Part of a small language model's weights.
Architecture: LayerNorm after each residual sum, learned positions, untied embeddings.
Training: 108M tokens, 6568 steps.
Each number is 128 + 32 x the weight over its row's rms, rounded and kept within 0 to 255. Layers, rows and columns count from 0. The size above them is the row's rms in percent of the matrix's.

# layer 6 MLP up, 640x128, rms 0.0645, rows 188-287, columns 0-31
size [ 92  96 102  92 101 113  90 106 109  97 111  94  92  98  98  96  95 100 105 110 101 106  88 102  90 103 109 111  87  78 111  86 108 105  99 103  96  84  99 103 111  99 104 104 100 102 100  93  88  89 105 114  94 111 102  84 103 104 104  96  99 102  86  94 100 106 114 101  98  92  98  99 103 105 114 107 113 100  84  91  95 109 106 105 103 103  98  84  99  93  84  94  94  89 105 112 110  70 109 102]
[[ 63  95 145 114 125 142  83 232 124 122 160 118 135 145 107 136  85 100 116 111 131 148  62 151 149 111 162 134  99 117 127 149]
 [142 112  84 203  97  98 117  83 143 188 111 143 152 137  90 124 172 117 189 102 164 105 119 121 173  86 175 109 189 111 162 214]
 [109 109 142 140 180 119 128  62 106 114 128  82  83  91 152 109 101  95 158 104 138 110 121  92  61 180 107 116 175  99 169 156]
 [151 121  93 185 118 150  89 168 187 124 115 133 124 152 108 121 161 173 105 138 115 134 127 108 145 142  86 122 165  81 113 212]
 [ 84 106 146 164 140 151  76 168  82 153 142 159 104 117 142 190 160 145 123  88  64 177  97 103 215 123 146 112 132 143  84 121]
 [124 153 104  74 101 154 106  91 133 118 124 132 122 108 120 154 126  95 146 113 132 195 104 136 205 134 146 100 146  91 145 117]
 [154 156 107  91 104 199 164 122  88 165 104  44 114 132 107 163  86 133 166  86 128 170 167 135  77 130 134 146 157 183 114 186]
 [147 133 120 116 151 117 106 179  92  77 153 114 112 171 146  54 151 157 141 135 115 153 136 134 142 122  86  92 139 218  95 197]
 [ 80 141  79 106 185 146 173  91  99 149 132 140 217 122 145 104 113 137 170 108 113  76 162  97  83  96 120  88 142 127 164 124]
 [183  51 120 140  94 139  55  79  92 113  89  90  78 126  73 170 150 182 118 103 117 180  93 134  91  66 145 134 122 118 137 179]
 [153  98 150 115 166 132 100 112 134 134  93 180 139 116 106 110 119 128 176  72  94 119 112 143 128  92 116 165 130 139  95 145]
 [161  96  71 119 105 105 161 144 126 119  88 198 112  86 101 166 142 123 108 159 115 140 143 169 141 107 165  95 168 137 119 159]
 [210 127  70 121 165  97 134 100  60 134  90 137 136 126 174 184 148 136 143 121  89  59  98  88 145 152  95 130  67 129  98 167]
 [175  66 143  71 135 165 119 154 126 128 101 126  75 126 175 160 103 165 133  93 132  62 166 127  94 132 150 158 134 111 142 185]
 [123  94 115  97  78 144 109  53 126 156  94 185 157 112 144 140 180 112  20 103 134 125 134 125 175 198 148 135  80 146 129  71]
 [114  73 133  69 140 164 117 121  77 141 106 104 120  98 131 167 130 162 140  84 101 107 144 171 137  86 112 150 141 166 117 114]
 [118 206 144 121 144 109 116 151 116 157  95 169  95 156 151 110 102 135 170 126 164 158 136 168 130 129  93  75 157 121 171 112]
 [142 122 100  87 155 144 115 113 128 129 108 116 113 123 148 153 144 175 133 123 103 118  72 131 130 169 189 138 159 142 156 122]
 [ 76 124 111 174 103 108 150 150 103 152  98 138 162 161 105 117 115 128 104  53 123 122 165  78 130  88 162 198  99 169  88 128]
 [116 139 102 122 135 115 137  98 132 132 147 115  93 165 127 151 110 134  66 114 121 126 116 170 103 162 108 110 113  94 151 145]
 [168 145 161 146 154  89 124 166 117 165  36 163 142 161  93  72 127 106 119 147 140  77 133 155 116 145 101 173  98 166 202 152]
 [170 116 174 136 106  69 172 114 161 115 153 152 124 118 123 178 110 144 134 120  61 155  99 127 101 115 137  91 111 128 127 239]
 [137 137 135 125 186 118 115  50 123 146 131 199 180 119 175 139 132 192 135 179 121 129 124 108 148 201 123  90 104 105  97 102]
 [142  68 125  57  74 105 158  97  67 141  89 111 130 140 151 156 132 113 180 110 104 145  79  91 130 169  62 129 166  74 124 145]
 [116 151 118 105 172  75 162  94  75 153 102  93  81 104 136 135  96  69 141 112  83 191 107 157 144  70 143 139  86  88 115 163]
 [102 105  96 111 145 159  87 152 184 173  79 204 150 155 166 158 141 136  60 142 106 151 142  91 122 133 111 155 102 106 166 140]
 [137 148 210 103 116 146 150  41 101 130 122 171 123  71 125 121  90 158 123 120 112 175  90 166 103  95  95  72  94 150 140 159]
 [194 125 187 141 139 121 161 134 120 145 111 175 150 156 101 123 170 177  95 109 134 129  88  92 107 139 178 152 137 105 121 144]
 [135 122 156 123 122  82 142  92 116 163 108 148 114 134 147 114  97 120  63 194  96 137 127 154  93 139 112 160 128  97 155 127]
 [155 130  91 103  83 167  94 221 132 136 125 211 149 135  75 149 129 118 129 118 106  88 111 133 147  77 132 153 136 118 124 134]
 [171 131 166 138 113 148 185 177 121 107 104 113  87 112 157 162 127 152 124 104 199 122 138 128 224 143 150  84 125  88 158 158]
 [103 130 169 149 162 100  34 168 147 152  44 167 144  67 181 122 143 173 186 136 105 141 128  61 136 136  83 105 139 110 160 179]
 [ 59  85  86 111  72 124  44 141 184  96 130 128 144 151 155 126 166 157  98 102 153 142  73 125 186  79 150 145 126  83 118 139]
 [109  60  97  88 140 134 143 128 104  73 143  61 106 157 123 137 163 130 149 122 134 137 213 162 179 167 114  68 153 178 122 106]
 [ 71 117 122  52 128 151 137 138 130 167 120 117 141 117 161 166 158 105  84 145 113 180 129 143 142  50 156 133 171 109 150 130]
 [128 150 122 120 156 126 115 103 174 129 118 134 129 167 157  90 111  92 164 114 111 131 102 117 181 154 193 135  87 142 152 153]
 [114 115  69 123 133  63  81 146 144  94  74 100 121 169 156 108  80 118 168 118 103 121 148  80 146 115 106 155 128  84 148 134]
 [121  99  86  96 163 141 110 182  91 167 132 174 111 139 138  85 133 123  85 115 109  64 117 180 121 111  62 174 120 140 107 156]
 [132 153 173 149 144 103 145 124 163 155 129 153  96 123 123 177 105  70 110 138 144 152 132 151 133 128 128 137 153  59 106 155]
 [117 144 104 143 132 166 104 127 125 154 108 106  88 102 186 132 166 151  67 100 109  87  78  71 108 137 139 145  97 117 104 198]
 [120 109  64  71 158 125 171 120  82 183 158 150 111 103  94 141 160 117 127 104 181 137  96 129 148 155 163 151  88 142 183 129]
 [155 124 125 112 174 129  50 150 123  42 186 143 176 151 108  70  55 153 124 161  83 165 147 143 212 118  95 166 107 132 117 131]
 [165 110 157 120 140  98 156 127  95 114 150  96 117  95 154 101 104 166 118 123  95  87 154 114  46  95 173 124 150 217 181 161]
 [163 129 113 103 154 120 146  97  94 148 115  85 147  88 166 131 127 123 137 149 165 145 106 100 121 119 152 122 189 111 142 163]
 [ 67 151 139 132 145 107 123 147  94 125 131 114 123 122 140 109 165  76  90  96 116 125 143 191 142 125 138 136 139  96  75 139]
 [120 121  88  93 133  94 162  61 190  84  80 114 105 101 132 102 120 161 122 136 127 114 122 172  73 131 197 143 162  68 131 121]
 [111 121 115 139 179 145  99 129 146 119 113 131 104 122 138 137 126 106 113 138 135 121 125 148 171 153 153 104 136 140 133 122]
 [140 118 210 169 130 103 160 127 160  78 213 127 131 163 101 183 121 171  88 181 124  74  99  78 124 114 158 160 144 119 144 153]
 [133 112 138 136 145  84 166 137 105 142 177  94 100 170 192 105 120 128 107  89 146 107  63 131 104 182 107 102 128 149 134 174]
 [113 162 147 127 181  48 165  96 158 116 167 180 134 150 178  81 136 161 114 119 150 141 105 142 171  85 100 163 130 124 129  96]
 [ 88 130 162 141 153 103  96  84 135 118 122 108 146 141 105 113 135 160 124  81 143  93 134 150 156 201 157 135  94  53 109 162]
 [104 144 121 157 147 119  51  98 128 122 109 182 151 127 169 152 146 184 144 144  87  75  93 128 136 152 107 125 139  73 142 114]
 [116 103 194  88 150 178 134 172  63 123 138 153 196 195 108 121 159 107 163  80 112 176 133 127 142 139 122 193 113 141  96 153]
 [155 164 125 180 136 102 159 172 175 118 132  91 135 146  85 150 161  93 150 137 177 167 147 156  88 116 148 147 200  88 106 185]
 [167 129 116 135 206 108 237 100 162 150  98 162 127  92  82 110 144 150  83 129 114 112 115 103  91 185 119 166 170  90 105 154]
 [132 178 121 142  69 126 118 143 105 136 134 163 150 136 117 127 229 165 128 107 123  84 123 144 104 157 112 145 153  91  86 150]
 [133  93 128 141  84 120 162 161 142 164 124 129 100 181 133 124  90 140 112 117 105  89 188 121 116 131 149 155  93 136  93 143]
 [120 113 147 125 149  76 154 123 161 135 139 122 171  89 107 151 127 164 143 208  94 161  93 129 141  90 167 115 141 115 159 165]
 [129 110  83 131 130 125 152  66 114 174 136  52 155 146 117 133 178 162  96 130 179  89 130 153 123 108 159 159 153 148 135 109]
 [131 123 108 159 151 112 146 172 151 100  98 116 104 158 178 114 160 152 110 136  87 111  93 139  79 129  80 199 153 169 134 156]
 [141 116 139 144 155 112 184 170 131  76 173 133  84  54 121 169 125 165 102 122 163 121  95 140  78 140 116  87  97 132 125 108]
 [134  70 147 171 126 147  76  97 146  91 124 160 155 138 145 145 127 137 130 181 120 194 157 144 137 137 205 148 128 154 121 169]
 [148 158  82 110 109 108 188  95 222 164 136 120  99 114  90 108  47 188 119 137 161 160 131  94  83 125  83 146 158 129 118 171]
 [ 98 180 141 109 146 153 126 133 141 113  60  55 105 119 120 151 169 113  78  56 114 142 125 118 125 140 138 104 185 119 122 169]
 [108 154 191  97 113 138 166 109 133 138 135 119 131 124  83 160 138 158 124 182 126 110 120 185  89 131  93 136 167 127  82 154]
 [173  95 134 132  90 130 101 140 128 104 110 168 112 102 161 106 154 121 111 118 147 144 148 155 174 153 137 208 210  62 147 159]
 [125 126  83 101 124 186  39  81 127 147 109  87 143 112 149  88 175 146 120 124 164 128 132 124 203  95 165 109 172 100 121 105]
 [106 179 145 129 177 162 161 142 136 107 134  92  84 134 150 111 150 215  60 108 183 131 141 127 180 198 148  95 157 144 140 141]
 [ 61 139 164 116 103 140 122 195 154 180 169 103  55 120 163 162 144 120  79  73 105 155 107  95 130 123 104 184  80  74 122 120]
 [177 140 153 111 140 129  51 173 108 117 123 161 149 136 145 117 155  64 182  78 116  98 152 112 134 121 108 137 157 130  90 167]
 [150  78 150  78 128 197 127  68  78 123 115 126 160 127 119 130  75 172  61 161 163  79 106 127 111 118 141 127 122 150 110 163]
 [138  78 168 118 126 141 145  86 127 146  66 115 124 103 179 150  93 136  94 101 112 147 203 126  30 112 132 104 179 107 165 157]
 [159  84 125 115 173 174  99  63 118 178 124 188 117 125  48 174 156  77  65 109 121 104 132 113 104 133 193 115  64 164 112 120]
 [102 134 180 129 128 130  54 155  95  90  88 188 107 130 158 115  66 164 119 129  35 105 196 127 128 134 162 105 146 155 113 109]
 [133 101  82 127 213 137 147  37 138 159 147  64 111 133 157 149 152  98  87 124 191 115 149 137 178 141  97 169 174 149 113 159]
 [105 100  93 198 111  90  42 138 182 125 127 135 139  79 148 128  88 170 181 162 138  84 147 119 100 119  97  51 125  94 141 168]
 [ 65  84 123 115 157 109 151 104 102  85  99 171 172 177 130 168  85 115  86 129 115 117 137  78 128 110 101 136  72 117 113 110]
 [148  52 103 144 157 164 185  87 123 147 112 174 127  80  44 132 147 147 134 147 119  93 144  91 130  88 145 138  57 144 106 143]
 [123 118 123 159 130 126 148 138 116  97 166  87 133  95 142 147 163  97 145 162  88  64  81  88 128 130 174 138 118 105 125 157]
 [114 129 115 130 121 128 172  71 164 169 166 146 116  94 131 186 173 188 140  97 150 102 107 174 179  96 161 117 118  60 158 163]
 [142 130  82 185 103 112 120 141 148 149 135 135 143  99 177 162 104 222 133  95 104 149 109 129  67 128 189 120 133  96  87 146]
 [170 181 147 148 136 112  85 138 155 139 148 132 193 119 167 131 124  90 121 117  58  97 119 110 121 150 155 159 153  70 121 100]
 [148 142 169 173 116 117 157 124 144 157 133 167 141  80 138 134 194  61 122 146 107  95 119 116 134 127 128 163 140 107  98 125]
 [129 134 113 126 140 133 121 100  98 145 177 145 125 118 158 117 106 108  70 151 138 136 148  89  95  81 173 176 132 190 140 115]
 [164 128  97 126 183 129 124  93 124 184  88 131 113  93 103 172 166 137 114 118 191  90 122  90 100 133 213 128  97 143 127 114]
 [152 185 151 153  98  94 115 151 104 106 168 184 105 120 120 121  75  96 177  68  88 149 142 177 146 128  60 166  58 129 193 137]
 [145 101 115 139 112 124 178  89 142 159 183 130 136 149 162  73  99 173  91 128 145 124  79 166 157 121 161 136 103 135 152 169]
 [ 97 133 165  99  84 124  98 144 170 134 111 141 137 123 104 173 191 128 114 133 151  59 188 156 154 134 107  96 109  96 101 140]
 [113  93 138 134 136 116 144 199  93 144  94 176 119 118 123 189 112 121 136 158 118  89 123 126 142 156 120 105 142 138  87 142]
 [104 158  99  94  91 112 104 125 120 121 103 114 194 126 161 155  69 149 157  86 124 112 144 112 130 123 130 106 181 119 145 156]
 [109 134 156 163 148  94 128 143  97 131 114  96 177 159 154 115  90 133 122 109 147 131 137 153 137 151 130  76 158 135 148 187]
 [131  55 104  68 152 120 155  70 138 159 150  78 128 117  87 121  74 103 116  66 129 126 101 120 143 162 152 119 166 137 119 156]
 [167 157 128  88 166 139 123 112  45 130 120 163 156 105 137 140 141 136  97 142 110 119 163 144 106 103 130 166 146 111 127 137]
 [136 155  74 159 122 111 111 162 109 155 110 115  93  88 146  46 170 127 118 139 101 127  94 122 121 155 143 135 199 181 203 177]
 [ 77 132  94  74 183 150 114 148  99 141 114 164 152 150 185  75 110  67 142 115 149 129 120 135 159 161 134 184 146  69 100 142]
 [145 112  98 145 161  73  79  94 158 142  93  99  83 152 102 147 122 133 140 138 128 156 115 194 194 130  85 154 158 138 148 112]
 [106 143 123 135 152 131 112  56  89 128 107 107 176  53 152 124 106 116 140 163 114 130 194 127 118 122 153 127 106 121  84 142]
 [144 157 122 107 124 189 166 120 158  48 147 112 189 109 139  95 119 131 119 153 115 137 107 135 101 170 126 103 150 161  96  53]
 [102  94  72 130 153 114  87 152  92  92 114 156 169 160 186 118 150  95 210 157 172 111 115 117 187  99 119 117  75 142 126  89]
 [112 102  95 105 121 114 187  96 130 159 135 136 133  93  90 125  97 122 149 132 175  66 177 166 169 163 219 161 120  59  87 140]]
# layer 6 MLP down (transposed), 640x128, rms 0.0239, rows 188-287, columns 0-31
size [ 87 109  99  99 107 112 102 106 103 103 106  98  96 104  97  98  88  98 107 105 100 108  85  94  90 106 111 112  87  81  98  83 112  96  97 103  92  84  90 105 107 100  98 104 105  98 102 101 107  90 104 112  92 112 110  77  99 116 103 108 107 100  82  96  93 100 104  90  99 101  83 101 104 108 112 121 116  93  87  84  98 109  98  94  95  90 101  93  96  89  84  94  90  89 105 105 105  79 106  98]
[[102 177 122 155 117 139 149  99 132 121 158 113 109  95 118 147 105 105 122  52  74 150 153 144 177  88 120  84  77 189 111 130]
 [133 138 158 160 109 112 121 120 129 132 162 143  99 106 190 131 149 147 178 160  64  71  95 101  94 135 140  92 229 144 147 137]
 [207 148 134 142 113 164 142 154 119  86 189 100 173 143  87 146 119 125 140 112 130 167  69  58  75 137 102 120 161 126 150 141]
 [173 100 149 106  87 160  56 170 150 125 110 136 163 135 177 147 132  89 178 133  56 146 123  97 110 106 128 106 137 126 113  50]
 [191 161  73 122 133 109 198 106  79 131 106 116 113 142 144 135  85 120 174  64 100 156 103 123  64  61  90 156 107 154 106 175]
 [139 115 147  99 146 120 144 138 166 201 112 138 156 142 130 102 146 115 108 156 129 189 117 120 139 122  36 126 147 126 114 176]
 [152 133 102 107  82 130 119 113 104 148 179 132 129 134 138 108 121 155 101 126 122 126 126 100 116 125 169 160 125 130 151 138]
 [155 139  87 118 152  58 173 179 122 115  83  99 135  93 191 167 125 140 184 175 151  95 129 136 181 144  52 129 140 154 154  83]
 [ 75 165  73  93 123 162 121  88 122 115 133 188 168 132 124 117 113 146 160 100 149 110 108 119 120 132 166 127 130  89  89  93]
 [ 88 208  95 120  54 154 135 108 140 108 141 195 117  77 161 139 133  99 136 146 143 103  87 180 130 171 132 102  88 147 160 121]
 [113 132 194 141 173 133 117 109 159  35  95 119 157 169 125  98  68  82 207 141 117 166 100 131 121 131 118  68 149  97 108 125]
 [108 152 150 204 151 154 127 156 123 166 157 132 103 131 149  93  91  71 132 124 147 122 108  95 142 148 218 167 104 119 130 251]
 [148  79 155 126 143  99 119 180 106 122 138 181 164  99 184 193 133 120 161  83 118 135 122 174  90 109 100 118 112 123 140 133]
 [107 109  73 119 166 117 140 128 126 115 173  87 115 132 152 166 146 135 133 179 178 160 145 130  52 189 134 198 126 114 145  59]
 [ 84 156 114 130  81 173 156 110 104  35 155 112 123 117 136 114 140 133 150 105 107 142 134 162 106 165 108 142 133  76 172  93]
 [104 105 128  78  77 101 178  94 111 146 129 135 148 115 100 158  79 120 156 165 111 174 117 130 131  90  98 140 136 110  74 158]
 [172 114 149 115  91 130 144 138 160 143  84  78 152 110 121 155 122 149 135 140 118 137 129  62 109 163 129 144 107  98 130  74]
 [ 82 146  74 104  61  88 174 165 176 154 111 129 151  71 131 148 126 140 125 125 126 172  65 107 157 170 137 128 124 135 134 138]
 [ 97 131 129 148  83 102  84 163 193  77 143 142 143 181 135 119  94  98 162  52 119 103 139 142 113 112 128  77 119 114 147 120]
 [135  95  93 112 191 113 147 104 127 123 121 141 128 164 198 164  59 105 154 152 110 118 146 198 134 122 154 119 132  63 105 178]
 [125 170 182 123 117 135  85 100 113 191 108  72 142 140 102  91 106 137 129 139  84 216  46 133  92  81 124 170 169 118  96 162]
 [107 124 174 153 102 130  99 112  79 126 148 149 136 134 164 126  68 115 161  71 105 157 148 103 142 110 125 133 121 177 125 132]
 [124 101 155 126 112 188  80 147  99 109 151 179 143 126 144 133 146 135  84 109 118 147 112 168 117 112 108 153 106 136 143 168]
 [126 119 116 116 112 125 128 155 148 146 174 160 142 114 162 100 129 155  92 138 126 145 163 107 141 172 127  92  63  97  86 151]
 [137 101  61 137  93 170  98 155  93 186 127 111 119 117 102 117 136 136 132  89 136 179 109 127 157 111 102  94  85 108 164 166]
 [ 88 120 102 139 118 121 138 101 144  90  93 111  73 177  70 142 129 144  99 151  99 116 116 149 145 222 148 139 141 140 156 209]
 [ 99 153  95 110 133  97 140 140 132 112 105 138 119  92 112 153 176 128 158 128 144  84 117 130 119  50 172 100 139 188 111 155]
 [156 102  95 136 128 153 112 167 137 158 112 173 126  99 129 131 203 101 130 103 192 107 147 181 164 129 154 119  94 176 104 110]
 [112 167 141 132 158 113 171  60  78 153  98 106 145 131 193  96 112 140 145 120 140 117 117 118 148 155 105 102 189 106 120 182]
 [113  81 205 100 142 203  70 109 116 103  93  99 148 139 117 217 137 123 158 129 129  99 165 185 149  97 125 114 168  80  96 127]
 [125 149 134 154 101 170 132 121 127 101  86 189  82 110 163 130 134  77 103 177 128  76 164 147 183 107 151 141 120  87 120  53]
 [150 102 133 102 142 143 111 152 155 163 128  95 141 119 101 142 129  81  92  97 155 148 183 140 139 110 135 123 114 128 123  62]
 [155 114 129 134  59 139 177 153 140 133 111 180 159  60 148 174 139  74 154 121 110 131 134  84 140 135 104 135 136 163 112 226]
 [164 151 113 131 118 154 118  89 175 150  95 112 113 128 115 148 194  64 128 125  96 111  75 146 186 104 159 106 190 100 104 121]
 [132 132 134 126 137  84 149 170 163 129 105 138 128 101  90 159  75 155 116 159  84  70 199 128 120  92 128  63 142 124 149 118]
 [154 137 128 112 154  64 136 130 171 128 154  96 146 113 149 125  77 153 145 181  86 107 119 109 179 161 154 119 116 155 119 138]
 [ 91 153 128 128 108  85 145 162  88 105 175 131 166 180 125 170 165 128 155  78 104 170 126  49 120 157 137 167 106 147 151 105]
 [ 65 130 170 173 103 147 149 137 138  87 110  97 114 114  94  87 183 158 136 180 168 105 104 153 134 103 107 150 123 155  74 137]
 [121 108 105 146  96 116 168 139 161 116 101 140 134 153  86 125 127 160 117 143 117 109 170 110 141 118 179 202 136  64 137 218]
 [ 83 157 123 153 125 170 182 115 168 105  64 114 103 100 144 146 163 153 121 125  99  69  81 163  84 153 173 135 172 124  90 101]
 [132 145 133 128 150 127  55 143 126 130 166 148 127 119 181 100 164 152 186 164  82 131 108 111 110 152 129  86 121 109 158  77]
 [128 154 110 139 138 122 138  57 172  91 106 176 135 123 175  93 109 134 118 143 177 126 120 119 114 139 177 114 115 141 174  84]
 [192 149 172 172 109 120 144 181  78 156  97 137 124  70 102  79 125 130 112 111 105 117 153 104 126 105  89  88 130 127 137 225]
 [166  97 119 110 106 154 107 116 180 134 110  37 104 106  93 147 159 133 112 177 158 160 132 180 139 153 112 133 102  48  93 130]
 [ 82 131  86 176 105 117  97 149 124 121 153 107 118  91 118 118 205  57 170  97 119 110  93 133 113 125 110 115 138 130 174 161]
 [162 108 119 111  84  85 151 142 149 158  65 111 125 203 112 148 120 134 149 108 139 162 109 123 144 114  95  84 139 105 118 135]
 [158 123 119 131 119 103 169 186 113  90  93 131 100 150 123 137  92 187  76 109 204  66 129 164 121 170 163 129  97 143  80 108]
 [123 110 129 134 125  96 138  70 188 150 189  99 131 114 146 138 150  82 143  87 146  90 163 141 133  95 149 113 166 117 177 157]
 [ 95 130 139 117 165 109 153  81 139 107 109  72 107 140 124 116 171 148  88 152 132 153 157  66 119 122 170 167  93 145 146 109]
 [156 126 150 202 112 115 152 108 115 104 100 163 122 124 142 142 141 232 102 104 132 125 137 166 138 113 156 192 125 162 138 137]
 [103  83 144 119 129  85 131 194 106 124 148 158 145 146  95  83 152  90 161 103 148  74 136 158 157 167 165 153 112  69 114 131]
 [132 144  57 127 196  70 115 104  91  81 120 183  77 118 152 138 185 117 131 107 152  79 104 109 137 129  72 130 156 105 146 137]
 [112  99  59 103 112 182  99  93  95 121 119 111 118 146  37 161 147 109 151  69 183 160 119 141 156 171  70 104  79 116 140 143]
 [ 99  85 136 132  71  98  72 129 140 118 157 125 147 153 130  90 133 105 149 182 142  90 119 114 157 129 160 144 149 102 135 130]
 [166 101 109 140  85 119 158 139 171 100 192 214  60  90  74 119 141  75  88 110 154  66  65 142 162 111  74 113 127 140 157 174]
 [153 108  97 102 156 132 137 141 169 146 144 105 209 161 125 112 118 156 106  79 112 141 170 180 177 170 135  95  67 135 127  99]
 [102 113 121 152  52 157 125 163 130 111 147 144 139 161 134 194  69  59 115  99 131  98 100 166 127 146 115 139 136 149 162 212]
 [142 112 190 134 114 121 132 159 127  88 154 144 121 110 150  73 127 169 137 102  71  65 119 116  64 138 127 134 103 180  67 117]
 [152 161  96 142 138  99 125 159 178 132 171 100 134 128 149 104  55 159  98 149 123 148 157 143 112 104 118 165 127 104 169 134]
 [175 137 155 141 143  91 124 142 100 126 122 131 119  76 143 118  71 139 121 165 177 131 164 156 120 137  85 148 162 209 184 161]
 [146 103  89 129 106 148 142  75  87 129 127  91 117 121 163 122 123 119  84 153 161 118  98  60  88 150 147  96 156 170 121 149]
 [132 193 141 117 140 125 129 163 182 114 175 121  95 152 150 115 151  71 193 103 165 107 146 136  69 146  84 112  98 121 105 170]
 [137 151 191  94  83 143 129  70  79 138 143 114 133 131  70 126  92 115 184 104 117 134 167 102 162  87  68 103 135 136 142 114]
 [ 99 149  84 162 122 121 166 179 170 132  80 165 160  85 120 114 138 128 142  84  91 104 131  99 111 185 124 148  81  92 136 102]
 [ 83  92 115 143 110  91 144 146 121 125 185 188 170 123 131 131 125 115 172  94 178 150 129  83 101 185 138 177 157 139 108 154]
 [112 141 117 116 142 144 124 130 147 124 135 111 116 156 146 111 125 123  86 131 114 132 166  72  96 131 167 161 155 112 106  82]
 [ 84 150 152 132 112 146 136 158 186 145 144 171 150 153 142  73 143 159  91  64 136  99 191  77 174 149 187 133 109 162 124 170]
 [127 177 117 137 120  74 106 138 112 159 161 207 123 115 106 123 136 153 153 111 162 145 135 119 114 170 135 116 126 137 177 145]
 [175 153 131 159 121 162 169  90 141 105 174 107 145  81 113 151 139 184 128 122 141 127 134 100 154 136 162 166  60  97  82 110]
 [133 170  43 148 156 129 119  92 159 113 113 123 122 115 118 105 101 145 108 157 140 185 123 158 115 136 154 117 133  83 118 134]
 [144 142 117 137  96 131 163  89 165  94 128  91 177 170 149 113 165 135  66 132 168  98 125 109 140  93  97  84  33  76 132 125]
 [156 105  97  88 100  99 215 113 113 117 125 174 113 179 111 135 145 107 131 168  88 124 108 124 184 103 147 143 116  80 168 128]
 [190 105 128 133 138 117 148 135 127 104 136 140 147  96  84 182 135  97 151 106 166 148 151 124 165 152 197  93 152 154 134  78]
 [179 158  93 134 120 117 116 163 136 142 125 202 128 108 148  55 174 118 120 106  97  89 153 118 104 161 107 152 151 138 154 131]
 [142 182 109 114 155 105 172 103 133 111 134  96 127 200 148 163  76 112  75 103 109 105 157 145 145 148 130 167  87 115  96 153]
 [107  99 155  47 135 133 124 114 122 168  97 162 129 162 135 154  95 141 103 110  92 108 140 134 129 172  92 135 106  93 128 163]
 [194 159  85 140 154 106 113  79 143 133  37  84 120  96 128 137  99 134 137 126 139 162 145 129  67 155  88 104 149 108 134  81]
 [158 146 161 120 146 124 125 161 129 161 125 132 148  68 130 171 162 132 144 129 152 152 171 106 142 197  77  78 148  85 192 127]
 [ 29 102 108 114  56  96  70 119 161 146  90 161 118 134 171 160 128 105 143 155 162 127  92 132 140 117 138  73 148 105 139 212]
 [104 137 105 179 107 150 114  89 105 129  94  97 117 142 127 114 128 119 153 150 136 125 133 115 102 123 100 125 199 176 131 120]
 [ 96 127 106 110  81 156 126 144 116 138 193 153 101 142 178 104 152  78 170  64 122 146  95  77 114  83 140 121 179  93  95 177]
 [152 120 131 140  82 109 147 122 112 135 118 123 119 147 160 166 159  95 154 138 129 101 153 143 127 120 162  54 128 112 129 103]
 [133 112 118 150 107 122 126 156 153 140 114  79 159 101 187 151 165 102 118 103 123 133 106  92 154 144 192 130 136 143  48 104]
 [101 183 113 141  74 162  45  87 159  94 172 156 135 111 179 169 148 128 188  96 126 121  94 147 114 104 142 137 170 121 144 151]
 [133 157  98  81 160 145 121 138 181 133 142 127 119  89 132 165  99  63 161 158 156  58 125 104  91 167 178 101 151 146 117 124]
 [122 119  93 123  98 138  92 158  93 139  93 103 150 131 100  96 123 137 124 116 114  87 104  77 113 140 131 104  79 133 147  89]
 [134  90 121  73 145  94 126 126 165 113 162  58 107 152 140 172 132 152  87 181 175 117 128 177 102  79 129 133 147 128 109 152]
 [156  57 161 140 137 110 141 116 110 146 135 107 130 162 170 150 186 173  98 184 132  89 125 142 112 133 196  96 127 118 100 116]
 [145  90 133 137 147  53 140 112 134 194 120 125  94 106 124  93  76 179 148 167 151 178 168 177 125 119  96 121 175 153 112 143]
 [198 102 190 128  64 102 144 100 151 107 163 157  82 136 155 183  79 123 147 131 106 118  93 147  91 119 171  58  81  48 145 105]
 [ 71 175 136 117 106  95 136 114  97 137  85 145 189 146 138 131 154 151 108 150 173 129 144 113 124 149 169 106 146 138 168  97]
 [159 138  75 138 119 124 148 120 178 130  97 123 120 136  97 101 136 140 140 128 116 118 138 122 170  90 110 137 123 121 152 132]
 [152  96 108 125  42 110 128 185 129 117 131 124 128 109 124 162 104  87 122 115  85 122 119 123 168 197 153  96 110 108 134 130]
 [ 91 107 156 118 101 123  66 166 146 118 112 119 159 132 152 153 147 145 110 116 116 151 115 178  99 130 198  69 154 128 134  17]
 [115 112 166  64 152 138 134 127 123 122 154 174 149 196 176 152  95 135 197  72  87  89 146 166  97 189  91 116 170  95 178 147]
 [127 129 139 129 122 180  99 139 173 107 169 125 169 136 141 160 175 144 137 101  89 110 170  86  93 162 132  91 107 115 141 120]
 [115 126 156  75 126  99 148 126 138 114 123 165 161 181 123 160 125 146 172 173  99  76  89 119 125 142 173 120 112 111 156 166]
 [134 111  83 101  92 120 137 147  51 129 142 177 110 148 141 131 122 124 171 139  94 128 186 157 130 126 129 161 171 146 183 165]
 [101 148  86 142 145 101 181 111 119 109 121 143 154 109 104 109 135 117 145 135  72  95 140 149  85 137 110 136 148 162 157   0]
 [157 176 130 159 139 189  64 115  96  86 188 177 164 130 142 126 153 130 153 129 156 145 133 127 156  75  93 166 133 127 159 161]]